Weights of a small GPT-style language model, trained from scratch on English Wikipedia.
Size: 8 layers, width 384, 2 heads of 128, vocabulary 9407, 16.2M parameters.
Architecture: RMSNorm before each block, rotary positions, no biases in attention or MLP, tied embeddings.
Training: a variant of Muon for these matrices, 647M tokens, 9879 steps.
Each number is 128 + 24 x the weight over its row's rms, rounded and kept within 0 to 255. Layers, rows and columns count from 0. Numbers have three digits each. The size before them is the row's rms in percent of the matrix's.

# down: layer 3 MLP down (transposed), 1024x384, rms 0.0503, rows 421-506, columns 0-47
# gate: layer 3 MLP gate, 1024x384, rms 0.038, rows 422-507, columns 0-47
# up: layer 3 MLP up, 1024x384, rms 0.0383, rows 422-506, columns 0-47
down421 099:161162123118132115147154119131134190113120093111133110169180122160122127083164111142119156121161095135118150139163094144139148117151159099172137
gate422 106:132112093200166133167104102140138153153113158111157142131109069130127120109159113117157123123111148118096138135131089115114131098146141136162145
up422 102:130147154125082149086179139103092081144090146140096111101153164141085105103143152124124133136090135110178126159132123131152118150118092142112135
down422 102:113160183141125104136117151135125125143136119136114122145098156150122107140133117119173133162137121058112107137156117098165128116117109155098088
gate423 100:135141108126138140119152112103142115158142177162151133120098099111091154124102135115135128133144117143118133129147123142142120155100144144138153
up423 096:091119119153161121061125144089119095115080192133124100086113163133132098148108097115116114181107141101146131090105085115116116140117102106088138
down423 100:115127113093103163143126119081149122133092140155141112133170142128112137128145145131149120117122142126133206090136126127130119120165149116090142
gate424 103:151110086149135160099186142150145093102166122141149126121119160115136123143143108136149143133147125164150099158168121078100145111086114168135104
up424 101:137117097137139079098132124102098126145095189158125099112114145168150087184161122171147112107138109114108132108138088095109116130107119069108100
down424 101:114134132134120158178133157136137146152121134173138171166102126137107107087163132160161125117121118155105131125131093123151108104110145134112124
gate425 099:155135111116135128144156153163122118134134116139139153105097126143098104137149099125115094167105112118121098093101122192158080122101107135108121
up425 097:105103125099154144120127130143151156170145130173118111176136151153134088112130096141137147120096124167142118106123151099128105163142129105148150
down425 096:106127150159107149128143129134148094104110066153135135165146134111144127114138136114144145128136093098093090136103151136173146139134121085139153
gate426 098:104120107108167204160136138162113100118186113117136139122111146147174153118148098101099120069138129143144177123133101163113142126089160136119129
up426 097:153132083088150097159140137082142112109151187142151118154146133117136142132116132130124120145105116143169118128127104120128120124137136111121116
down426 098:123144107105143153120067151126139158126103138141138094130151165161144127162170140157103105107152145125181098110103162163095135136145134086148162
gate427 092:150105084143103116146152126106131161114142093147122095161089161120167125116143123145136110122109145138103129096112099133112122100121156109137132
up427 094:127161064132153114101139107145110093155120113164163143093143141110118090154098124107140151122164085164107120177128135120138134136148164153103106
down427 095:129139149105153120112127133119167120138093118116114129098140121132119135094102144153113123157131118109132167119153097123150169185135132118192102
gate428 102:121135116119158155178103133095142135111101145123173138099111142150155121123141146137118118168120095159182140124068150121131129118123128135173121
up428 102:088135137151102109074109110134113133159143100095113151155137120116118137153120112124156158085130119164115139142150144155085091114114162113155088
down428 100:105084111133126122139166107153117112107101140143140135144121152094169113144111121122112123134153178138136113104114130164117159108146136115123153
gate429 097:181159153133083094134146065155127140115167113152115121164151129138132107145123148139110122138114122192157108104164163121115060170142095145099098
up429 098:116151185093150136156153128089106154096118124160111108137133132094120127090101129162144098101112137113124083110088123106138096137134091111103163
down429 100:120102110112132115174135123106146178114074110087124107108146150180133095118169118103174139123147156115099057146082161168130121124135117150134142
gate430 093:162147112139163085121102121188091152092153138149100179105154124114163128147111117178166105082112121123148136157132115161117100125116137150150134
up430 101:096114122117146131113148129133118135129152102106116114095140144117110167125126153154138161147126125120149167130123118162127126093142121103107179
down430 102:064148133116108155138126139122116102168129140087131129138116134131116118113101142099117166128130085132129119127090107098160158147139136127146136
gate431 100:107130143154150128097132130160165152129108166122189124140122100152135145131157148129157115109129124142137128157184136134134117120127139102132135
up431 098:137112137098142126153117133091121150133093130119144119127136155117138085143134157115089091137081100121129118113121104138104139179123166095105112
down431 099:172152130113138129124128155111156113106115164151120109079146120111072143134097139094132133110118178146163127074141155098169126135094138119094103
gate432 102:131146095114149091136103119128116189115131134139172177134138109151167139084149079140171153106112124124158121147134109156116155168131172133114136
up432 099:105091122135131090168177131130171147167119122096142131123112131120135141093079138122145126144154079124130135140148137087118139144153153138133161
down432 103:159139145180171122140093135092160093124146107154140107144146151180133179106156098125149138121135179088109132083141106082120143102134140121129095
gate433 099:128112151142155130123123148136118128144123104101159151116154113144089176075126125074138123147099121111098119156120168128144138130131144140115113
up433 103:109137087137123143137132129132078129125165100119115147141134122115144109109110104131154159161123105128120147148122114155092124159137129137102167
down433 101:148125118127112150165137101141138127114129103110164080111132123147151160120120134141122107165101151080116105143105154105122153142187137150159133
gate434 101:145132137140117102106146158115117136172117114154133133136117142130182078136144179124083102118110129130097126132100093117144125124123164109167147
up434 108:133123126091118097162132120109123120135130124134175128114128099134149145136117150121122139163070138123129175101162103152157131110134139103116126
down434 108:124149090128123131128097125094104120158146115079134123087114100137067135170102142142137125121104145123108155128124117136117109099094141122139139
gate435 101:183113143132121132139144126165102096070107133093125112117130131159141153124098149131102161105159115119121101123119121182166134107156196129118145
up435 099:109120140152106108124118125120106174172134122150130105082143152120159090120139153082148115130169145158154133099098110146132143120119082106164119
down435 099:120148133158141112137093114101093152124129194134093142122107119132117126134143163106171172127146147139153105110122176159119155132099134163123141
gate436 101:111108106142090117142111135135130126136096120131125138137105139141151109107130105122117159130150119139166171164123133126168118129160158102173120
up436 103:094102138136117089161130126159089115112120102143096122114143160098116135134133146204078093147129141121108141165127100110106130120115098108111110
down436 101:118127107179163159140108159182091151155134110149164145081129128084105132167149143128123094143131149113132147127097135093125130114097090135127136
gate437 098:137137165132121109142141116098133127121163126128121152180114133112115121138111094128098152155123136110123113144150128154173106130118110096152176
up437 096:148078108128178177151132135128100131166121124089132179135102106131196145173143103123122117102105102142094103184138104136145153152098140125131092
down437 100:114116121145159092146160123123111137083152148126121142101114124141083160104139126080138122084148109144144128166083126188121151146146099115095124
gate438 092:111127112128115107168165107135147162079179109094091123101114088150119165132139150122075121107147141142138109131176128101121187106102121132107149
up438 095:095121163129088098139150081135121127142104175119122117149113104126158109174160113091140117118124123141133077118151163136116081162129145092109140
down438 095:139130153122134124127162133152129099153119156140154128169124112148115088145133137162150129144116149166144134118044091137159107130098124142082092
gate439 098:063084135126180108121136136135145175117167106094146159157125157122144114142130145117112098128154116151147127111153138164091129153108132147100114
up439 093:109125138139126127110140088121123105121092134077114152141100088084122094130148128140123114118139132153138144083134094129140061094162088183126121
down439 099:084144128092143101168136098107128131154166135084138110169128103090102138115132110149127128105171108122135111106144133102119147174129163106103121
gate440 099:135119141155144057133067116117099104140127119098136142137132160167145084150121082145108122121118130151144143110164140114107122116178138138111148
up440 101:146114154145148159120142141099151140130105104124135140164097121128109111110125132109148093152070127124097087156109144138108132140112188164136158
down440 102:120078153137125126120117098128165108117120119108151115163109144156139166115105138121127131158082102150113138138123169147100108106182157134135120
gate441 098:100116168109105112114092106171101131169147109120143092148140100189095111131112144089137156135120115115109078142136106150115158142129137132153131
up441 102:127132074152161131137139103121154141129116131159115154145076099144125085119178119168166142128166125123151149104125128127127106163120112138135110
down441 099:130160118102129111168148160142104138119157114135077118192138155110134125134127110126127131137119170133113148151151127126123112110129146116067109
gate442 098:147137102155136147092146107136155109114132098134113144160119161101183116131171133133132124101100142117139094133176176145109167146149106107121100
up442 099:108156157134119097142124127161146157125096093090111137163143133137143144121164094146057117138129155155117136180135107163120146100160161125103115
down442 099:147140150126117083137131115165132144127138111138158094132056136169176126152113129119119133122117094144145100128146158149122097135116161057148108
gate443 099:089154126097124115106155089158129107132136158080102152146074170137150103141099123131124148175106107137142138148143114107129148161125186114106109
up443 100:143134111109179145112092129146160133130112142128120086124141098153108068130144128133117165134130143141133150136120150110113118115097125122118139
down443 100:111130121162124140165106090132105139159115141095142127121137152153099107129118130115085122115141153130096093088139099096133108150127121141115148
gate444 113:153130132102157140153135112166163120094129167123166094128072166106130148113084130112120115112118176153148142109145103124112121105131145150109142
up444 105:120106162131147103080137153118155142102084133114157141099125095140079142167142150136091106096140103148114132117100146147106143125169125145154131
down444 109:148088133163106123129151111180148125125104101105130149160110089124140138111122133114108153092119138142161139154108110105108133139128138108183121
gate445 094:141121156091190100092127167146157111091081109138168138120146144146104101126084148155120091169142125145115125124140159101118112112125145163111133
up445 092:160165118112074155162110165146168110127105127161122135118126110173175147113128144113138120135140134093105104119155117157133107106134086109163161
down445 089:120114121117113134147131147118145105126130126079134145105134135157157105114149107112149194112129141112097100116156101146110172134106185127131133
gate446 101:132142116118141108110138195145105125137120128097100103094115099136115141130082145137129147126083159149119115105130092132167113168142155158166110
up446 103:140142183155126091114134082168093139135116120142117155138121099109097149079104078122112140154128100128156134162078131156127137137132131146126133
down446 104:091151129146100134105113125185104168100082079168128135133104138113104164145194092101144139137113158109124109142140150116142100127133114159136141
gate447 111:116133146160150134142148124148114129108126138150119108154133161169136144133123116130159107138172149121156092128105143158143087139143133171143118
up447 106:142128092145140113135105102115151137145143121135150123119132110135107121093123131159148118127165117122124099116096140104117102124140149098149105
down447 097:135133122174129169141113120130153130082111129165121110132121125132137151116138111164110137150144140117135130136102107137194126132076135103133122
gate448 093:151133104111102137094146099120155099129095147156113110137101106057117089096134152125091099106103142128095138073107137170168114159128119129161166
up448 095:145140134092121128105110164114140106113132118146120117124115150123132116117120130121116115105140121151124145092118099099123137166156111142130130
down448 094:161139090088118118121141100126091122127102110180143162157135102143095142138071137109119153193080105132115098157156106086116098143152132164106150
gate449 098:124096134108118135127165138106144119108133144153094090114086121130163133140113155113113116113163127120125149154133067150126129149131141130105124
up449 099:133151157111111142102141111115110108141092142138096112103092111147183164135114172098159152110128162107111095107171142123175152117114134144125101
down449 101:121128112127138135135088135117146103089083127118125153110123127114138132124139078152126106130145121149140158139116110138132115104154142128132111
gate450 098:114122145097127145130083152138126089154109191118134106124142101134140105165118108141098129103147140079109144112117142135115106103146148095136110
up450 098:151128123141129127101122080116147126076113123099137136158130113181128147102121110127063170170111146107119117107111138129074166132139162088141161
down450 098:144143137093127133118170112163136123159126138124171096133064127121116106126110154093145137168124135060128132116105098152105156144128157064190100
gate451 097:129098090108125105095107114156066108123136157129136125154136105103116108101132123138103140123165100076127155126112131144076186164092123077141099
up451 099:123099056154146151140113146124142125135106163136184129077127125129204138088107113153107118137125117144172113122140102114135136113139052142130150
down451 098:117121125136156173124133077126144125127113124111118085086131116095150131076122101159120148105111098146129169136142127126129107204107129105132124
gate452 097:124113132154109090120124097155132118113132130156108138147151133126111137161102139118121133116120115180100151117166125105136132128146161080107093
up452 097:102133111128121130125072117111108077112114087143116167117152126103126156141150132148105114088121100148123148176121127154170120155131117127114127
down452 099:081145135128077123110117138124135146146160120146151093136099127151171122110151197128133128094093112109137140152145144130168174106060130122067127
gate453 096:107112122111119163119153086134094127135123088097137074115105116073096129117132162130147109148111134119102137153093144123084122107169108187121119
up453 105:065124146092116146114170116125128159136130115125100147097080175106142150140167132144121132116167130124141090125112136131123094145123109153140129
down453 098:107112172119135118140140129127142149150122151115136134133113129132133160151132124178116119142135104085114101121124174145077113131170128156145121
gate454 102:144121117122122144102130140111092078154110157102120121084110107111147089136115149088139128114105119064103165158131136115128151201118146175137142
up454 099:082103144102148154146151113101127125122119097100107113101123058121125103145123152144122122126167149121111135164161109099141163092106085091175193
down454 102:176177099144163122087120133117093110150111105097127110161145123143131120152144117109139114122179107103135132129098136164082110101122133100148165
gate455 101:155063106132114113104122121156136152146093114142145179112130124128131114159200117105130096109156116174099135088120109146126113112136124108124150
up455 100:158073154094133073102074109103168134162151110094128138108105136168132153155135106124102107096151142088131102124149122122109138134106124141119130
down455 100:117162142139129122147097102147132104151108113141125133148052127136152112140165140142132122126147089135144129096099161190109151124125129116100119
gate456 095:099115111138148142144079161098136115098152092120130141100153139112133147116106117170119146133164154113166137142118133122173095129120117115147147
up456 100:126103137126169120156097126162107115115119125174164149168140125167116172157117138138110128115134145111108144171134086145154103155107105123115125
down456 099:091101107110181119147151125152110147141088136142102099145126155120127141111153142128118145107125117119063089090159129127058141046132136147138126
gate457 100:156153164128095153154148118082135106153120093144166089108106098155150150151133119159147107126109112131110144147119129134134106104150153136121161
up457 103:156162111167153110078142151094174174131123127136075135133121092119113103089126099096147145161152113130121131143140091138114107126129128116148069
down457 104:129084154130150122085127107100085136105106122101109104130126104105119118121110140113138143190092130116099147107162111106123119115111109161130132
gate458 102:130137102131124120138121140100144101153149161149177126124086108096149107113145125111116116110141157150147127168134115110124087072113114098144095
up458 105:123124133136106072178136092155129085101176142106153110123108177055129144120147141136116149119124137085188113130120121110121125081123143134132158
down458 104:132170147117125127142129115119138148111174113143175094158124121131145143103117136150131172104085145094155106133148136113145105127120093147136113
gate459 097:101107114128104133125128166103119117137071130119124143152142159180165106160120119130105063137121136125142111145152082116135119153058116159099121
up459 101:189099099115159136135090113133128111115130139152090133115117116132127141123114116158140074114135128121103136113144089135102105135129116136108127
down459 099:149111134096118133133156105119160107116115115146084127121129082158104154115109129126152150115137123149145112113159164140142105061130120195124099
gate460 106:119118137121118102139112077153131087116122113120165117093107130147146147089113093140130129123141120144108108129140147171179140159172108099112122
up460 102:129137119133108091140132122124150110156147131136111107150107141089132119132154132128136149112074123108161124076117116141108131123155180144097155
down460 104:131146104109121136136116144096113098177121114135131126131114128137094156100115131112114158115074080101134130139110097106134102139163157121081123
gate461 100:116123106130095136146129129118126132117146115119108140137094167129154155122154116098128133166078167110116074148161113113138158153140104100080112
up461 101:167137101121131134146160084116189151108138152159155127120093112109099161111079104156120124069096148106159110090130109101116170145124128128101137
down461 097:132119123138151140106103114126106099138113146157118095128107160138111106129134137124100113150139124121175133110121151108127163113117141137105108
gate462 104:102152132135128135135097119066132129145099149134156151129149108107087125144116092145103128084124133116152115127128118113129178136116086146130180
up462 107:124099136188122163116141127096139184131134147109134083111110120097158124173118147102090097119137122106127159121101138155120120144173142126153116
down462 102:117179142109091088141089146113117133150102156104119178131125072110114106142117094082137105108155154153133135112154096132145100162154121163148180
gate463 104:138124109097164130147136155091116186143143173132151120152160118103103112145120128148103141109182125132160100130154109136126148107083146120139159
up463 102:115129113165131137131134124122122156142162075126121107119159120165127151112151119137119146091138108140115108188096130138173119175130151149093115
down463 098:094156115127134119115163152139120147128104130110108118129088114148137105142102125144101108142116111162170110144099117145125098108106081156129143
gate464 098:111140113148161112137158131145171114101116098116116165105152148138113102098106127150153128141118117188145144138125101117115152118122093119117119
up464 102:124122110148100114121139112157139152117120102114153108087174135176103140118154103128141113132130116097103086136145135158149084142099129156132091
down464 100:179116119164163134169059132116093129155142144148081131126125169163107122160131138136102112141137192160145134122112134129149139129149123142153131
gate465 102:136118123148178145085112114099147086098141147143115145135132121158179081107121131103097111112159097139137193133125105142111119136112150110103140
up465 102:105130127103149115130139137110135133131119156063075114130138126109121127153110129120104111154154130099078155135135106151101079122112179134134169
down465 102:093131108151153141107147110092116154141125163124123093107143100141136100151120155114118154114084119165127109146094142127113121079096121118123092
gate466 094:131120149090132100130114120118100141118109120123095140156128131175104134120096112158144116130133108151192154111149154134103117126133089084119160
up466 096:176123159134152116119135121114178135077100165076146095190130122162150133182132141137125142142100184127150134171123163157132116123144146098140162
down466 097:155136137099143099123145080104083149111134133122105160134128122180123141108100117112190091133132113100087157144101124059119141106095080111088185
gate467 102:145124120115158140120160165115150109107085130106110126134103087110120176125101133112126123128162115123132165088082136155128165137156165071114067
up467 103:164133164128133078157139118158091115146130096113126118082165154114149172144082118153124127145104081166097127109168143123156144119127140113139172
down467 101:112135159126149121165165101132077118105103183140125162128159097162174127131121075120151101116104152197123120124144093139156156153098165125079123
gate468 106:126117136139127105130143146066127150142150142174150113139100104136153116155119148093150071121120113119119137126146106131136171170145111148097118
up468 105:124157088168120138176141063154140117145148136138127111135123112104152141156141125114117136147131128104107114129155129159138132125140143124134116
down468 103:099114124091132118133157099102163093146118105150102115115132168113120115111138133157126101145138106164126111192128142143123140177133119123133169
gate469 099:120130112173151093121134131123141136178100133157118137134104092135135128111102120141144147127126141133117152170135126185155133136113139164132110
up469 097:148130118166093120137121155119120160158131107134151153109115120121158140157139115100123121114128105158158096156115137117115140151108120076125125
down469 099:168138159130156132095113142117134110101144129122144088123129141169113125107142113151109147107110103172126087134146159154099134151149120127101150
gate470 098:149093168160154114140120109113156138118127072143160111089119148152126131154139134098119136066130077138156114116135070088110116099159138149100112
up470 099:140133106173123151130131107124098095116142127109106108100143146116136115139104165105151122112130153127091103126150181107114140139149174121139080
down470 103:139167141184126114122114138123071111102179088081080121153107106141137161151101136108120150125114148119123081127138108116136113108167098150112140
gate471 104:114100096138169163141117116104116129118140146126161155140136140152178146115137174136128122104081134090105145119095116097100094088135110106136133
up471 101:166164117140090115080106063160082149155121084135146095136119112156142131130117150142111131120112108144115104137115157168122077130101104174151128
down471 102:108126124139161165162114130150147125097088113145172162094149150108131132142125151131091110144117126131116100113144086107128098081146080075099130
gate472 104:138119100101105127149165148104174091127142118129110073126096064094119102153109147156158148143157135120123142120158116121150136104150170115183135
up472 101:097124163100113094161144142109132149160085084149141114132129147100107103145137110152127133141125124073123172105132147163187104146158118142131095
down472 102:106109122133065107134128166099092126096082099127162113137141088123138104106164129141159119103125119119071133135126142183157128114111116138144119
gate473 100:164097106141160101153147162108114108093135122133110084126131134108153082147158107131121083138137127133134135098119107123123122099143149171122112
up473 097:102124145107136134133165158107151150159100132125096144138154149140092171195129136166126106113118099159150130143108148139096127105135134114111121
down473 098:121119112120124132124154142131166131116130090121109169119151117122128136139088165117088138141162111068131124140108169097122109102142171162149149
gate474 103:148123103134086055121121144117123090079114130103138105183141138115171119156100115095133105145172146145139117129127114153139103148098141135138163
up474 100:077086126155092127151081119125141121103117138097145109140134125120075090084118142135137182123106142129115111120151153112138152166102135108112140
down474 099:114169151154142152144147131155120125117137131101141163128161128142060111115116157149179110082122113115179105119155134096139130118138121143153111
gate475 100:143122130096101149162132143154123119117106110164111177178133129109153148124107132153095129157110117136119134085141118154128128111129146112157122
up475 099:154123092165127166124121129141101145088174115111116109093081191108143118151146126088096106087132122139129117105114118124105127128151151129169119
down475 096:110111098117158147143130137128101127117088106129136165162156144131131120129134110150156129135145113134126160162091097144130139121092144157131135
gate476 107:137136132105152136132128151144096119135120081123152124095125102165155109112099157132115138147147084146129161113139121167096152097149135122121161
up476 099:101172124076140132113132092148142104127162136094132133105124096112139118102103159093143141111148111140117168099163103144169142155122150111183139
down476 098:137185179163087105115148110118106141115155113148127126136166150105148120143134116134107101148143102148175153090153096131131122069130129154136098
gate477 099:127121140120122110168145114139093121192072138186102159129136138118138105106115161140134136096116160096149115148152098110143128139156107160143086
up477 098:121178090129131162140130149111097157095077125124126114138172134084148104121151149143121106142094153125145143127136124129144142142134145124160135
down477 098:107129136108075130125132142135114152133091102147129134150113158119106160166132121125099096068121116136149126090091140153134103134122161150163154
gate478 094:166158110133140133121083140143100134153117123098152173141137113154105152127147128110194140149141125108137113119145131132128155122085101102136137
up478 097:151107119150170146147138092128175104097122143134146140146139123162122111120166147133126106129122164114124122125152115142125091174117130141114128
down478 100:143072123120132116142156099078095118113117097156141105107106116130128076130131145129095127170052158166091123143128137132116141130147127131141110
gate479 098:120187159135152133197100158143151139131142127205177165166142133108166145090119116171131099138119152128168134093133107131094143077129087153088116
up479 097:096135106102124089117101145114106151144144122138108136132143124151104118102145124146122155110173142044144098108135127164110159143131163145124124
down479 096:101076134119161083138121141098106116110113097150122127129118146145119077101166149101161081097107092163066122175139149175160106129116095090126129
gate480 101:140097089153129122134133109100160119084077089112139103121114102139136112119153070093126104155154115104093130151121116138158126136149111146151137
up480 099:123119115115094105121130088133145133126150141131092131168132114089150124107125106120137121173129149157098153082156130128126135174116125093117121
down480 097:142111119146144156112162146140134154129168123126098175138135090109107131152149139113084108085118162092122122076106152137127092154139091105145113
gate481 093:156118150121139118158110122105131114149129085129149122132092165118126149122129115137121145116147077138134090091098129135092123133133172100156118
up481 100:170132092107125147145096130165101104144119096136093127126111122138129102134167159145122152127114096115125132064118159117134127126102146104165181
down481 105:131138142109145125166133141109126068116111150157107117102080139152155120163124134112149143142111123119123151114155152103155129148131139079115148
gate482 100:121132117131144132145104123136100163158118092109154117154093145120082126119141152201172122078125145118105129141104130144166146105154083090131104
up482 098:142167098084139059086121101164129127132128127169144101165105086113158089135140109136106125101122126120142145114122146076125157114148148109115142
down482 097:142097122139115116106139164130140112118124132139135125138146127192154156115150152161112091096127148139168113140118165120120125129132125139131138
gate483 106:105121148117062098152123100103118168162113129107099136138127089141154152128138122145158110096119206126184158132084131115133110084138122156077158
up483 108:104136121141144091160145167094119141135108136127153162153109110153111178137121163127177143095197170111115157154145143124154104100099174156120125
down483 107:109126123170108144091143144089136141153145137138135159137118158105117130137091120103135119117115132126130161136124177143136110125124134144135107
gate484 105:101134116153122128143109101115136130124138116127126114082178128139067094098146159177124142131125107117087160175099106101117142106099131136122125
up484 101:170111128132114084127143087123135139136122129098150107128105117139132127125088109039140110113143117095167127124139133108137144141087092195172166
down484 105:101124128134115109118131106109133155067118125113109147090141114100130148148155098126113124159131147089051135141122136148142132151130126151139155
gate485 105:146152123116129146110125120120127107093138144149108086136192145116096098102113140131149114122106129115120171101122138149186145146077152151166130
up485 106:125156153146095164130134166130167144120068148118109139125155132149129128155126116123112161131096124133166131114088133116115132137141123115157164
down485 105:138152099093151101112154137112134108100137124110082104147157143157143144086119117108141157161167145158150103170097133118130146101153134191088130
gate486 099:121105131134163113126147094094140140112127100104139108099133129127147145151165107165119133112130110137175127137130143139124128145103141141097151
up486 098:148141128160133128156109136117113119142124117139139159109072103186144135136167125125115099102105095078114123129151118128151184156112147123130118
down486 102:145097163133139116145125183168146113129124160151131124125083162163157187118159139100173139160154115121101147141119097133099117094138126149136088
gate487 102:113112134121124115131124134130152123171138167110125142133125114147116095134120174144131067134115130131106130130174127126156141140125084147122146
up487 101:137135122119101089116098124148118128086133129129130131187136181108131114132166135144102094175160106162087095139185122148116130154109122126122057
down487 100:153076146107160138105148147179131138161157086120124145155133120151114096127092139113154091158125137144112139091140166176105093131152157145094117
gate488 100:164124115160154091131111148106152130107140123125095135166132124129117147145160113147171097145153142172136137158118147143097110114110110131125110
up488 100:112121126117119178101139097161107137126137157130183148120089122078119113132124112116149129110124111141165172134118147141126164153132122109148154
down488 100:165127123114095104100098114128112140180131137088140128131121135094148114084108173140176153132122130118128122144113108137109142153194131115134147
gate489 095:142164084120132148148115128137119138149131113124152127162156123106109103075157145172106170147141111103103115096150173103129168070111108090089139
up489 096:106166116107133107125132098144136107115092159168124115127184126142132139102142161110069116091095148121091137154087155124112134125139126131148102
down489 095:120139111120099144135129118143127132114122112131155128109144150101090131121089115164129139161086138100092160133173096145121118122136107188139142
gate490 094:105090147102077143183155080113148165124107101144109099111101126113130111110127097125144142120093114144137087118117129097112145137125153136123132
up490 098:140130119143138142137154140141134109135115134085130139132079145143106154144116115097127129181092137085090154134157123118130168147142100150117137
down490 098:107131136129119131140130133105094185152114117133111114174090141146132145133138103147138090116143105141195126165124135116152137130136081122080129
gate491 102:100124160072132140109129126114137107099167104089157123126158134124131138122092142122083109202121126099138135139143146174121121137139101096116162
up491 101:072111123136153152129125141130096152092144109115131149144124127118143129175114101097115190092131113119165105099126152100136126132122121153128121
down491 099:138107167121128118136129127086063138150144156141146126142116116123126107119093154123167099100104164132101089161172150105125089133127098131100146
gate492 099:166156087144134127106182098123172154135184146134149120099119140114154135142103034157140139102141140160086120122126137134131195152139159111074101
up492 100:097106118101147133122132125150127123180164129124097174122185136126132164150186105127119120150087156111134147100109146162170127129111160128172121
down492 098:120162137165133107161128127132132116159092130148125149140127132164083103145160193129150113111154160107099130133140142104164117126118102150138093
gate493 101:162150125126152152101091099148171099187164132134172159162119127111122100077107161163140141147139138083145144134135129109110122111127101143106110
up493 101:097105114121115095163141124143118156153148112119100154123123097133170091132156139083143115173183129097104129124138111185164113155092158157118117
down493 098:105078141084147121126135111121087095136141158116129100166137073174147131092150175126131132124165153123139100069122109114110174116108116121132119
gate494 098:173074098138104108141143143159130144134185144113180142107085115100144102158100137077120135133189132133177130105155140110117113120088088148168161
up494 099:133146114112135144104151143129091137085118109125085102094100153085147129135126108140175159126161159112106086114093138158113113054098085111152127
down494 101:111129127170119169101139155118093152117101159135100124133116168068160105128118145106128100095171123143158145109122108163153094154185138133113112
gate495 097:134181105122089180163089144140112130132152116127115092205132153099103136145136118155142118174145166124176152110095143115138144106096128113131126
up495 096:104105147132119098122138108102125135150140153174134118126094127097178092122139108090116161124127130132116113188167146151111162125144134136154158
down495 101:106153113147102107147133151098142097119157146123129143113125126109110152118137156134101102123154143171182109140119143149127084155142142174128163
gate496 099:140104082155127157105164117133187138092116149090137127116111131153118142113123087136130125058103110115144168133121120133125129118172129153137102
up496 098:133120143144101146177191116142122101095121150162102122121132144088120138122123092131093151125107126098149095116146120146147129137116127103158156
down496 106:126147106120132153107133121129094115147128128137144126137108162131127170132099178093126155157119159110086108139121154141165132132114146115141146
gate497 100:101150177121168125146139106122148135078147070093128120136113102090131141155167152130157101125133105119158174126135108106119112141140112137145113
up497 099:157100140132109158191120109112132133143118145119130146148128113076099111122123132059101076074123111098173122149116143103134144120137132144100146
down497 102:165123142114108122126131102156163105134127119125104150127107120103151109149099165142142095075133149097160107116143146106142126150119106114115115
gate498 102:188129121184150136167129099128093135129172125107117140112102091146105101144122158121115108102144117130119142104129153176113078138092173105154165
up498 101:132126167124102071125106144098119137107128103112118102102082135114135151154128118125097097107165124128129154101184152182124122139092096116142133
down498 100:145153089131074162112119115143140130118140118109108121133141105111120076100137196113128131132136151137127123140124104123074126159102156150178136
gate499 101:092090118099133114161116108137133129132147150110147079119126132154099141092152137127124119109118112132120114104142125128121149087115101140130087
up499 102:089140114116131162153104152091133137137140122131133148130151122087135096143107155134095096103097119102113110173123163142117129095097129101101105
down499 100:065134116088100089114121147174147152139145141174146155131103177125135166101175164113132139160121164068102113170115115146138141129122151110151141
gate500 097:128145121071093121103148126170138111106112113118139133157149155092123137134093166136128103108147124158107138123126150163103141146110164116100158
up500 101:129091130125110162138128123158117106179065124110162130151140075127197089109100147147124106156130130134200132179186144160066154128084072098124136
down500 104:120084135139090119117137167137077178126172181148107138108110143115079142125089134162111111133160150126125108128139167100176113109138150132121132
gate501 097:119104068081147124125131141094108135105113093135108150157121148135142098128136140124113141118082112152129127102137148126134145152158090112098148
up501 099:164165125141150155103145115079141156131136119091137150148115136135125113113150116155169152135113119122121177169133136131099136093170147126124127
down501 102:126139104107114130111140156125119127115150118153118112136102147099141105147135117098117142156146135142101115130132116132143151086184135154131180
gate502 102:113127119088151156119131179137133116075135127130135122120155102112154135088136112079117142119121136139119169111107104184079146153124100157116156
up502 098:191070146105148136142155151158155099108149090126190127149113163128130137152151147135186116155129151154121121108141116138153135104165121141134169
down502 101:158145139157128110141143147119126112131108131166163086148142146137115094117154110134132157108155160136164124105124176088138158146124131127094122
gate503 100:147124133135120180130150135172124138137139106151180165133111135150155113118151159142122129110174114151095110120146139163105100143127139125111100
up503 100:140103132109154111132118105157089159137117151159148120126189154165132159104142139117135117093083071099150124155103106103137152149083100143136100
down503 103:133139131091089168111133159121158113105126147125133137144149074140100104158073096089158127177087126121139104128142154121137118153131148124114103
gate504 100:141113132157105118161139101113114125133119123135148128153101126134095167109094098120125115112072151108164109099139154140128093152151064174157130
up504 103:118153135122122157089160097168134132088121117102185105122153112153109144115120122079154118102103115110112126133122158138099132209159082120135124
down504 099:099154116115137110097159121129132111126135110094155135075166142115083078115144161131135149088060084111097164099118148090125116117106124146139115
gate505 097:110122123134097155123171078131094117139153155087144138136126132095158165123161102107135099089142116079156121104074099156156164128103140146160122
up505 096:093145125151188153106137085140118103113134135113168147119136114160156130119160126157154151115157113056131122163154163142109117131132180132164121
down505 095:174118113072119105121113127132092094129124114090107106118100136139090136125087144125103112121153121138128130124138104132145123139116083135129096
gate506 100:102112164097125142112115117112120112081106085149151166094120108121132134108158125120134144116118132087146090145141114127145136111144110168138128
up506 097:143111132135109086101128156100127090136137129142147090115109108094179120139153112155116167118142117127117083142132122166134124115157100134102133
down506 100:108083129147136161123149106094164125115142110134171151114121138143160131128155131127097091108098107125144152183110101133147146133106118144162147
gate507 093:125110103119162122122132137161107127189129122153110144133152147105100159124112128106132086151138131116094132137146178151112131128108114162130146